{
  "positions": "rope",
  "attn_scale": 0.177,
  "bias": "none",
  "init_std_qkv": 0.0342,
  "init_std_up": 0.0342
}
Each number is 500 + 40 x the weight over its row's rms, rounded and kept within 0 to 999. Layers, rows and columns count from 0. Numbers have three digits each. The size before them is the row's rms in percent of the matrix's.

# layer 11 MLP down (transposed), 1024x256, rms 0.228, rows 348-362, columns 0-63
111:495470517491513548491493499447536506550508506491502530508437539485527532485546460492518489530574509453466492517523492511581510453560527550541420432475512515509472526526574541495451481442526544
101:420528478459537378536571516557453547485480463573528398443527539459448476537530464488461543522473521502439453465484559540479461448533572561516488482539518524512486486520501493501515529480477484
105:523472536542434531502557487478488504483426532486495524522468513456524519567526468401519448520521474514445513523524475516445493488509503581461371470481515532460451493467474509493463514473483460
100:547482490474528477549569493537439479593510570503519501480547444491477475523553491514509487472431528425490464489511486497557520510454477503506500446531490504494524512578428522460526473528490470
092:560554468549522444434532527503530425518562537453521582494434483532505409489481628439496521503457519447437446554505532480458517450475484484461493462508501424494377468478507548498491506493543481
094:482501499562551451413422554475472503520456527471489515564538507494490518477544460431495545461531485498505404522481565520544509509498472489449487555502457403442515498540471574549536459475520489
102:489521534440585493469573531505578509477483590534475512541489460465515496459554557560512500555487487495475479502541465589515456376470469536470437492465478535564530508487495450525462486541499485
103:468518520526497496527476460412397471470506488492498490477567542582535468515490511461512486519478519512492523516425537508481495484478571556518542484481528457577494534510537451493598517516524551
098:388450480464495489474469623514455546579459520504482485459483483486502488483567465457535511488499467523445458509588516520498529481542433550494548449498487530525594550519486472406550502469478539
099:448462504513525440504566481516487468512519550471527498461487511454534399527558492474432485483461460580439437533469480451492559471489487493512507528486536513563493451518513477516470515479515524
094:494541453573434535474603465496510481467428498535449532505464511526462517535484508446553503498527474498435529530486526522422537451427568479537547543498533525510529495497533551425484490528570453
096:540531480501497474581528550579482420567485501479465491465408446468517481552404492584582512549488437488495528601517416483447531403504518451417502506510508501495522402571521486579501450461495462
104:457400506482537444512474471485454511478558505417484492456511508455578526499556451525510514561464534519482525464508461556469497518491543502440546452504554477466561454501487588481510494587480426
090:418451530471434547453520476528518509570467496575472471441509547507491456495603555439552507457487488475485535475502534510554510541481513503464522482513516513584557492478499475546513462460554474
102:483501548551539492521479511472544480516462522547523514480539510449495497512509471500509512536528437497486472528473499483467436461549604541445536529521577564465482484470512510545511498476470521
# layer 11 MLP gate, 1024x256, rms 0.233, rows 349-362, columns 0-63
095:498531550484472508518505499571470494483503493455495503495547497461490410479522482448436495467501503492540503559544422559423464428464497554508481469460487547494512502505478485473461473559439503
093:489498520468516504526483505568501472499460483522522559497463404536467517470445467514479489416508555513558484469516500466517497505521488577568498477463475552547566536505535543467505554433481539
100:417440480480446517523441456504510581522553560509495542561534473544537550522479471540497478422474422494509460508408503518537571458487444533492520499569504490516459490475479415494465449514489504
097:499468535432623453474494417449536475463531546529506470481441526514517519431472506525483454524534477518498466557490500457514562558505528535495456519529540457400513487489545576415444494459561431
107:503480519478510461498600494528502450476515515461457453519512476486471472425433530461549458575416506476479475454548489495454503491485480551534476527440513464553501550487398514504511518499486494
101:465518493484500533536533598449540507483494429430463550526523476459513517476496487554456442461507549422528456395523516483437505509493497463542423497509528547503510511483436517452536428422456503
099:513521537494498528445603447514472490516524529509481467471460483516413486548513428559475491513514452530494461500458514517484524456581459495524488444514492506436532549493456487474499486489486485
090:537472508526526439450461454450439491481463398540482476571507486493495493536451506514505545478594502485587473481501494489521489477463580491479605511598483490480479464556460492509440543455543521
102:532528455474553493443461482533520564527501477525533490550505514422529556473531527428464458500518570496484472536531545491518521529470421582425508507441474516478563537586470510467500415459485504
098:468460431549490498521493537550439577506526473490515480529461494441526486474494495516459455374478500512578484436505493520591490601466442492503521486445577409486446512507504544527465444482445447
095:470466537481480505549463508488507507438395523514434516501534520423445529430545537408548527483478563455460514487585532492528417540467533558497451492398471539504490510443501554473549468580509485
120:539469507483495490495516514577460519486464501445428485486532505491551522447424495505508508505535541521481466485538532451507544420529530486542531510488513501557516471506480513480490404538559459
091:503487478487528469519490464477443545518484514519533485510576447472508559485510454422469527508410514548556551495489555477524552488445482548523548513487505514447514483550470484573545542484528518
098:568525464474551533584455498553476452534534509473483543557485496508483552496443483469568503504515507537490567421524484499569507493533528529509515483519493554428460509490482504540472445444519575
# layer 11 MLP up, 1024x256, rms 0.238, rows 349-362, columns 0-63
098:506506492481548490571487454579493504458482493500518408480562527477494393539535481537492547526478426426528539500450407478463508530508464619438524484521485541479517474478458491483503578471483503
097:488455439439395534488508450549515508518419473503443510520531614503509479493426477494493434455472517439476506498497544452518587496500531509522517488462478483504506521535527464487566521542491490
101:429534503529509425540506474432544456519496492512452462575479484456542476462496456476493500527476457538505480628507479413553563534522509498545541497461530547524538520477438523531494462470419409
102:506487456547483521538501508466458469516491480551480507485497529480494491457515484529457542478577565563530488558534561470457504519561497479576524445542494458608508513480469521451507472536521447
096:481537544442495508531502470517473472489611432538475508415458508493481484528515515507528487524505496521598493553543509531541539388552462484474521605522565497481555476478465496552474486527506546
102:469457492438566544557568434534466521499489572529504536426579512503503502514454445506532444453487484509479565445551444585489503488481497470450414517455544545443512393415410423461460517581452523
107:499491451481524495462449514470551525499479433516460548450541535563456478478487500552520451484513479499531455561485530527530398399474491546529544480449444498531537520513495520456557490517501487
087:540444480438531531505524478501537475528504560542529493471455452489481473436477574524483514542458503504532521517508568623459480515551475487576456563408533532476547536496510509488523482500565536
098:565462428502478539502501477553480569512516514509532460510489494504500452546534430568511413510476391544505506498498535508498528469565560442508491530473502479473449521427520378518588477446499498
088:547505591456465475539484489472498455515503463469501464478478556427497543470553477559478456543458577509566459556509523592510469509561465514475451535552471587418526480449525418587418538528456517
098:421498457501596558544438494487482495407533501527533513517496366509462441539540480512437489420520525529510509531525529520491527470481490533547454501478531409468484564506406453535484422483448468
117:451600534537412549533541545553475453494464471505613563462477537557475464546499491542533520512445463555502510506517488505585494512563488533557499471457496550549468516527509503492540503456499534
095:515431508484469469559531451511470472393630505442507494473434498504449492521427454492471470521469523491537495504463486474426489539525500413471536480468443547473471466508558589454519549552453509
104:505555477473529434491450542545522517529576508478535574538499525567526559503483523523575474477538533499464535460478421560540457514516535514506497513521555467482492484532525547480434492489451525